config.toml
norm = "layernorm"
norm_eps = 1e-05
attn_scale = 0.177
bias = "all"
init = "orth"
grad_clip = 2.0
doc_mask = true
train_tokens = 146100000
Each number is 50 + 12 x the weight over the matrix's rms, rounded and kept within 0 to 99. Layers, rows and columns count from 0.

# layer 18 MLP up, 768x96, rms 0.0962, rows 750-767, columns 0-95
60 67 42 47 50 48 64 44 36 46 62 48 43 75 62 44 47 52 57 46 48 73 23 38 35 48 39 59 26 56 43 41 52 73 52 52 49 49 33 58 45 71 44 20 45 54 48 37 56 59 50 34 25 38 66 65 44 60 62 44 50 61 53 64 55 39 38 53 47 56 38 49 45 52 54 60 64 61 44 50 42 38 60 57 56 71 36 49 58 60 41 44 48 32 41 61
42 54 43 43 45 37 60 49 67 40 63 31 45 45 66 58 65 61 50 56 57 41 35 63 57 67 44 33 38 40 44 34 44 62 85 44 52 62 46 67 37 51 74 45 52 46 36 57 58 60 46 44 21 52 58 47 64 55 60 69 29 38 73 54 51 37 53 48 64 37 62 42 58 48 57 39 50 43 52 22 50 53 49 53 44 32 63 49 52 23 55 69 42 36 41 34
46 27 49 61 58 60 36 43 39 55 38 43 48 34 55 57 43 31 58 43 42 61 52 66 47 56 50 36 41 38 63 50 55 46 72 53 58 56 71 48 67 45 39 49 55 61 52 61 48 59 40 33 76 71 74 48 27 22 55 49 69 37 44 57 63 21 56 29 60 47 48 32 50 60 72 45 81 43 51 48 31 28 54 52 43 73 45 63 37 36 81 33 50 34 19 60
46 55 50 50 47 57 56 51 38 44 39 37 75 44 41 35 42 51 41 66 52 30 58 46 50 58 28 41 63 58 45 55 38 56 49 38 42 25 59 77 51 26 20 50 42 48 74 40 44 21 43 50 48 40 37 56 31 35 63 59 51 62 43 40 58 66 56 79 61 59 61 40 51 65 36 48 37 48 51 59 57 43 32 56 57 51 42 29 64 73 56 59 50 55 45 66
45 24 60 54 45 35 54 62 39 53 66 42 50 53 56 37 69 46 46 36 63 43 57 79 54 32 74 10 35 30 53 51 49 61 41 72 33 61 50 52 67 52 30 50 42 23 49 50 44 55 33 48 56 58 56 64 50 73 52 51 50 58 52 52 38 45 41 39 36 68 79 49 58 31 37 56 58 62 46 42 69 38 66 46 52 58 63 59 48 59 62 46 41 62 56 47
33 52 25 67 54 52 42 47 22 50 63 35 54 43 74 67 38 50 49 35 36 75 33 58 45 57 35 37 53 43 49 58 49 30 65 53 50 33 58 54 47 54 33 55 70 55 47 51 49 44 50 50 48 40 48 45 54 26 69 53 42 49 76 46 58 57 51 22 47 50 55 33 42 55 53 40 74 48 59 29 38 65 69 49 67 38 54 41 68 37 51 28 43 49 33 32
85 48 51 46 53 43 51 62 56 57 56 52 51 43 58 37 34 56 43 53 52 65 22 43 38 57 18 46 54 47 46 55 64 63 48 48 58 38 41 55 51 53 47 59 26 56 61 46 49 61 59 39 28 44 57 32 57 53 47 29 58 76 68 60 57 46 39 54 41 43 56 52 39 70 56 48 45 42 42 26 36 33 29 59 44 56 62 33 42 54 44 48 51 36 34 23
42 40 47 30 63 55 71 55 50 46 35 61 39 44 56 36 38 51 20 42 40 58 36 10 42 57 49 43 57 50 52 56 65 40 55 39 54 47 30 52 53 47 56 56 56 57 49 36 36 39 57 44 45 53 53 58 56 53 28 46 70 49 27 63 36 63 51 79 60 55 44 28 54 42 46 52 43 54 40 61 43 49 58 59 43 27 54 66 47 46 60 48 49 41 52 62
64 53 56 51 55 53 53 59 56 35 38 67 43 42 54 31 47 43 47 59 43 60 38 67 59 58 39 48 47 35 51 85 50 65 44 39 32 79 63 47 42 53 37 62 43 41 42 64 43 32 53 47 49 58 57 56 51 30 59 29 33 29 59 43 41 51 49 55 56 44 43 51 45 53 26 39 56 62 64 44 80 53 64 42 58 56 47 54 42 56 40 53 30 33 37 62
48 61 51 30 48 65 52 53 75 38 59 61 45 38 62 44 48 36 48 42 33 71 47 54 37 60 24 42 39 67 34 69 60 42 45 56 57 37 52 42 42 60 43 59 34 54 55 53 36 74 44 52 46 40 54 49 59 65 53 32 48 40 39 49 48 47 23 45 45 53 55 40 25 60 64 53 51 64 79 60 44 63 61 54 58 56 66 59 65 65 48 66 40 50 62 52
41 61 61 49 43 62 40 60 36 50 64 65 64 42 34 52 42 70 37 49 41 46 47 38 68 59 33 35 77 70 55 40 34 62 72 51 44 47 47 60 39 47 58 43 51 57 32 43 42 57 37 37 40 37 55 52 29 47 37 52 56 47 84 69 66 45 61 60 63 50 54 63 46 60 51 30 57 51 42 41 49 66 37 63 39 33 37 40 36 57 50 42 57 64 59 52
47 47 46 53 51 74 61 52 29 58 43 58 36 63 49 54 72 62 45 50 63 60 40 56 61 59 72 54 54 59 53 41 47 62 56 49 58 51 54 41 51 54 33 47 56 44 51 49 49 43 52 60 56 52 45 58 52 50 32 49 53 49 68 52 46 52 85 57 45 58 60 58 59 88 33 38 58 40 11 24 39 58 40 58 60 45 52 39 41 31 54 45 55 44 26 56
52 46 47 39 63 34 46 32 39 68 29 48 58 56 56 43 58 58 48 26 37 40 54 56 52 55 29 52 43 64 62 51 46 46 48 24 38 64 49 44 68 49 56 29 34 46 54 51 39 42 59 41 56 61 70 59 56 47 54 38 47 49 54 60 58 36 66 74 65 51 56 39 51 62 57 57 38 61 53 56 44 38 39 67 63 48 34 29 49 51 42 61 46 94 60 45
39 46 33 58 55 76 50 38 73 42 40 50 65 65 40 51 42 50 62 49 57 28 47 61 51 54 51 59 45 47 73 56 57 61 51 39 28 47 53 57 67 32 42 33 86 43 76 42 36 55 47 57 54 40 45 65 64 39 43 32 44 39 31 60 51 20 28 69 59 59 38 50 55 52 59 64 68 50 57 50 61 56 54 67 75 48 42 49 30 42 61 51 58 60 42 66
37 58 51 35 46 56 58 48 43 55 54 61 35 19 64 49 58 51 31 65 46 45 44 44 49 61 60 49 52 61 51 34 51 42 56 68 44 58 45 45 70 66 54 42 61 65 61 43 58 22 39 47 51 37 46 33 64 44 44 46 53 61 60 23 42 35 66 41 71 48 79 38 43 42 55 46 44 55 55 58 35 41 45 50 51 58 25 34 57 33 49 53 53 68 28 53
49 29 37 41 38 51 65 68 47 58 37 42 46 38 54 49 62 30 67 38 50 50 50 55 52 56 41 34 45 52 57 39 40 23 38 65 44 37 41 40 49 33 53 59 52 59 41 33 62 65 59 74 30 63 85 38 66 61 61 59 61 45 20 52 52 35 56 56 61 47 48 37 33 47 67 34 44 48 51 33 53 51 47 52 39 49 59 32 47 45 64 66 51 35 47 60
42 63 56 57 68 58 46 39 65 53 50 51 57 54 49 37 65 71 34 47 27 42 37 34 30 64 46 52 53 49 54 51 60 47 65 50 47 40 47 48 47 55 63 70 57 62 60 38 40 32 59 56 51 61 65 50 47 57 88 38 47 40 42 43 47 50 52 41 52 63 58 46 38 45 38 39 35 49 54 47 52 61 40 68 64 42 37 68 39 63 53 57 70 57 53 51
40 52 41 51 75 55 76 63 42 53 42 48 54 46 71 50 74 51 39 56 33 42 26 53 35 44 33 64 38 73 52 72 35 46 48 41 49 68 49 20 46 68 40 62 41 47 52 46 57 55 65 59 47 56 35 28 54 43 44 51 44 48 59 43 35 43 46 54 36 43 65 31 52 31 34 47 48 44 51 41 48 42 37 35 53 43 45 40 45 56 42 35 64 37 57 38
# layer 18 MLP down (transposed), 768x96, rms 0.0962, rows 750-767, columns 0-95
31 40 68 57 50 60 50 43 68 41 51 31 32 57 60 54 63 41 41 59 43 42 37 40 71 60 54 66 49 35 40 40 53 64 40 38 46 32 49 43 41 43 65 61 47 49 71 66 37 46 53 51 40 54 45 59 53 40 74 53 57 30 52 17 53 34 48 26 56 43 60 32 56 41 63 64 47 50 74 47 41 65 73 61 42 51 67 58 48 60 58 60 68 38 48 63
53 54 32 64 52 64 27 56 40 51 61 41 63 50 32 44 43 39 48 43 38 44 66 52 74 36 57 50 53 71 53 60 39 42 29 49 36 22 48 41 52 63 46 51 47 44 57 28 35 35 66 65 57 61 61 44 47 32 44 52 67 41 54 45 24 36 59 57 40 60 51 56 55 37 58 53 44 57 70 71 82 42 55 58 55 45 51 57 38 59 47 41 36 43 70 51
42 59 51 53 52 69 33 50 42 31 47 47 58 40 50 50 56 35 48 63 44 31 56 47 54 63 67 71 58 56 42 52 52 28 41 70 39 45 72 69 27 49 50 56 36 37 40 56 76 48 48 44 44 48 47 62 55 70 50 45 48 47 39 58 45 48 47 47 49 52 49 53 54 52 44 35 29 31 53 31 35 56 36 50 51 42 64 47 60 58 47 47 40 57 65 26
43 52 19 61 21 39 66 39 45 51 53 50 43 41 53 45 36 41 50 49 35 46 59 57 32 37 37 38 47 59 52 53 52 44 42 51 22 53 33 37 53 51 39 45 49 24 53 50 38 42 66 30 57 64 61 65 04 63 58 71 47 57 43 66 30 48 44 55 43 60 63 51 50 62 43 41 48 46 58 41 54 36 55 72 39 40 54 52 46 68 39 48 39 45 54 49
45 70 50 38 54 53 60 43 59 58 53 50 49 49 57 49 27 45 37 60 46 47 50 23 53 64 66 36 41 36 51 64 45 58 55 48 36 37 49 51 57 63 62 40 50 75 47 48 68 40 56 53 55 63 56 47 50 34 46 41 49 42 63 37 52 49 58 48 55 56 50 52 21 74 61 60 41 42 16 51 50 43 59 66 73 50 63 51 40 43 48 69 54 52 44 57
53 54 74 43 59 36 40 48 37 52 45 37 54 65 57 44 35 60 52 50 66 28 46 65 55 91 70 48 58 44 42 64 51 41 24 51 51 62 61 61 63 66 70 59 35 51 55 45 48 50 37 37 30 33 35 66 42 65 29 39 59 40 52 57 48 30 54 37 50 35 49 42 52 60 61 38 45 43 47 71 63 61 43 66 27 52 59 62 61 53 60 58 44 34 86 23
54 36 65 44 59 58 58 35 44 58 59 72 54 54 68 59 55 65 47 45 28 50 61 22 41 30 18 56 50 14 36 40 55 69 77 53 33 43 37 37 68 51 57 46 61 56 49 52 45 53 62 51 43 67 41 83 66 59 39 70 73 63 70 74 33 45 63 62 44 42 55 26 51 75 44 57 23 47 55 49 31 52 43 49 61 33 44 35 62 56 37 46 37 31 46 33
50 77 43 47 74 60 46 55 38 29 54 52 68 30 51 38 46 75 58 56 47 52 66 41 49 63 53 74 27 48 57 63 55 42 34 43 58 60 47 60 47 62 71 52 69 56 46 67 53 34 48 47 52 65 63 54 57 51 44 57 31 35 67 51 45 31 52 38 45 41 37 47 54 49 44 60 50 39 25 69 77 69 53 53 26 58 43 38 57 54 41 40 69 59 74 28
57 48 41 70 69 31 22 51 34 46 34 69 56 45 53 57 70 49 38 47 64 69 61 28 61 40 58 56 57 51 52 30 43 44 54 46 46 56 69 62 60 55 57 72 42 48 58 25 41 46 62 52 48 39 48 39 53 50 48 53 65 52 49 37 57 45 39 60 55 71 53 39 39 48 65 30 47 47 38 50 44 64 31 69 56 36 51 41 50 52 29 42 53 32 52 47
40 44 43 28 38 67 52 43 43 42 31 66 27 43 54 35 55 25 44 29 55 55 66 26 50 61 70 57 54 27 48 51 67 13 60 46 48 29 48 67 18 59 46 33 54 44 48 57 58 58 53 42 71 53 61 78 63 63 65 60 52 45 36 49 52 57 33 65 57 41 34 30 58 41 37 59 53 85 30 66 60 41 52 42 27 64 50 48 48 52 40 51 69 47 48 57
29 54 38 40 43 41 42 52 45 52 28 67 35 38 52 26 47 52 63 44 43 43 52 45 43 39 62 67 42 41 51 45 58 46 50 27 68 62 44 44 46 44 62 34 31 29 71 49 50 52 62 59 58 43 66 57 42 21 27 44 43 55 67 57 67 57 58 56 38 65 55 38 69 44 55 41 76 32 53 51 75 81 72 35 30 64 43 30 45 70 52 54 41 49 60 67
46 55 58 73 64 56 53 45 41 54 45 50 57 36 44 42 63 55 53 50 36 43 79 34 61 55 52 52 64 63 54 50 62 39 50 73 36 43 41 64 42 68 45 68 53 49 60 55 52 35 54 51 50 61 51 46 47 62 54 52 57 50 56 44 44 58 56 50 41 52 57 58 61 53 66 44 47 59 19 62 65 76 75 35 43 44 46 61 48 53 54 45 46 54 59 46
48 52 56 63 26 32 40 13 49 63 53 50 66 40 63 24 66 35 51 45 22 50 27 52 63 33 64 55 41 62 75 63 51 22 50 26 46 59 53 38 30 47 51 40 45 61 63 46 41 60 38 44 74 41 56 53 62 38 60 45 57 65 64 59 60 44 58 36 51 71 83 49 34 51 32 28 42 36 51 57 50 67 51 53 43 43 51 61 59 66 62 61 52 65 51 60
49 51 47 39 37 40 75 44 68 48 60 67 31 53 22 40 60 25 57 51 43 53 62 53 61 55 61 60 42 42 60 52 60 50 77 68 42 58 31 51 37 38 45 40 43 52 64 51 50 72 46 69 47 44 44 57 38 58 44 64 38 64 46 60 45 50 50 44 67 55 32 34 48 40 57 62 80 43 62 27 59 54 55 40 43 28 57 63 45 39 53 67 41 31 45 41
48 57 72 64 63 69 55 39 40 49 60 34 52 53 47 45 52 49 38 45 20 44 41 53 57 40 57 52 54 44 43 77 33 43 50 69 66 52 60 39 30 39 52 58 46 63 36 54 63 70 56 49 52 56 66 41 43 46 44 52 43 44 61 62 61 50 53 55 42 29 40 57 55 53 60 42 47 46 53 52 65 70 52 51 40 70 63 61 45 60 56 55 59 56 44 45
35 57 25 65 27 34 41 56 43 34 57 29 54 28 52 52 64 34 42 31 55 60 49 34 57 59 50 47 63 53 57 60 58 56 46 64 52 53 63 42 57 61 47 44 33 42 31 62 34 61 36 35 43 58 52 33 56 51 42 36 41 41 53 61 51 74 44 35 60 40 56 48 45 41 54 56 63 67 43 15 43 49 52 34 69 31 66 43 56 66 49 57 43 29 42 38
44 67 63 43 66 41 69 49 51 43 68 56 70 53 35 71 45 43 41 46 58 54 61 33 49 43 54 32 51 69 48 50 71 37 55 65 39 42 32 68 56 56 73 42 53 44 31 51 47 58 65 38 48 59 53 39 45 45 65 45 46 59 40 46 45 41 62 41 60 27 46 25 44 37 61 52 51 26 60 48 44 57 52 34 63 50 47 65 36 49 52 26 39 42 40 52
64 51 73 58 65 39 41 66 78 50 32 62 37 34 44 50 63 61 39 50 53 49 42 49 48 59 46 62 36 40 52 39 70 38 35 40 50 44 65 60 48 53 56 57 56 46 43 56 62 53 53 46 56 32 55 53 41 27 43 58 51 48 66 60 30 47 63 47 36 61 49 56 27 67 33 36 56 61 41 55 62 55 34 63 47 72 56 30 41 56 49 25 56 55 49 56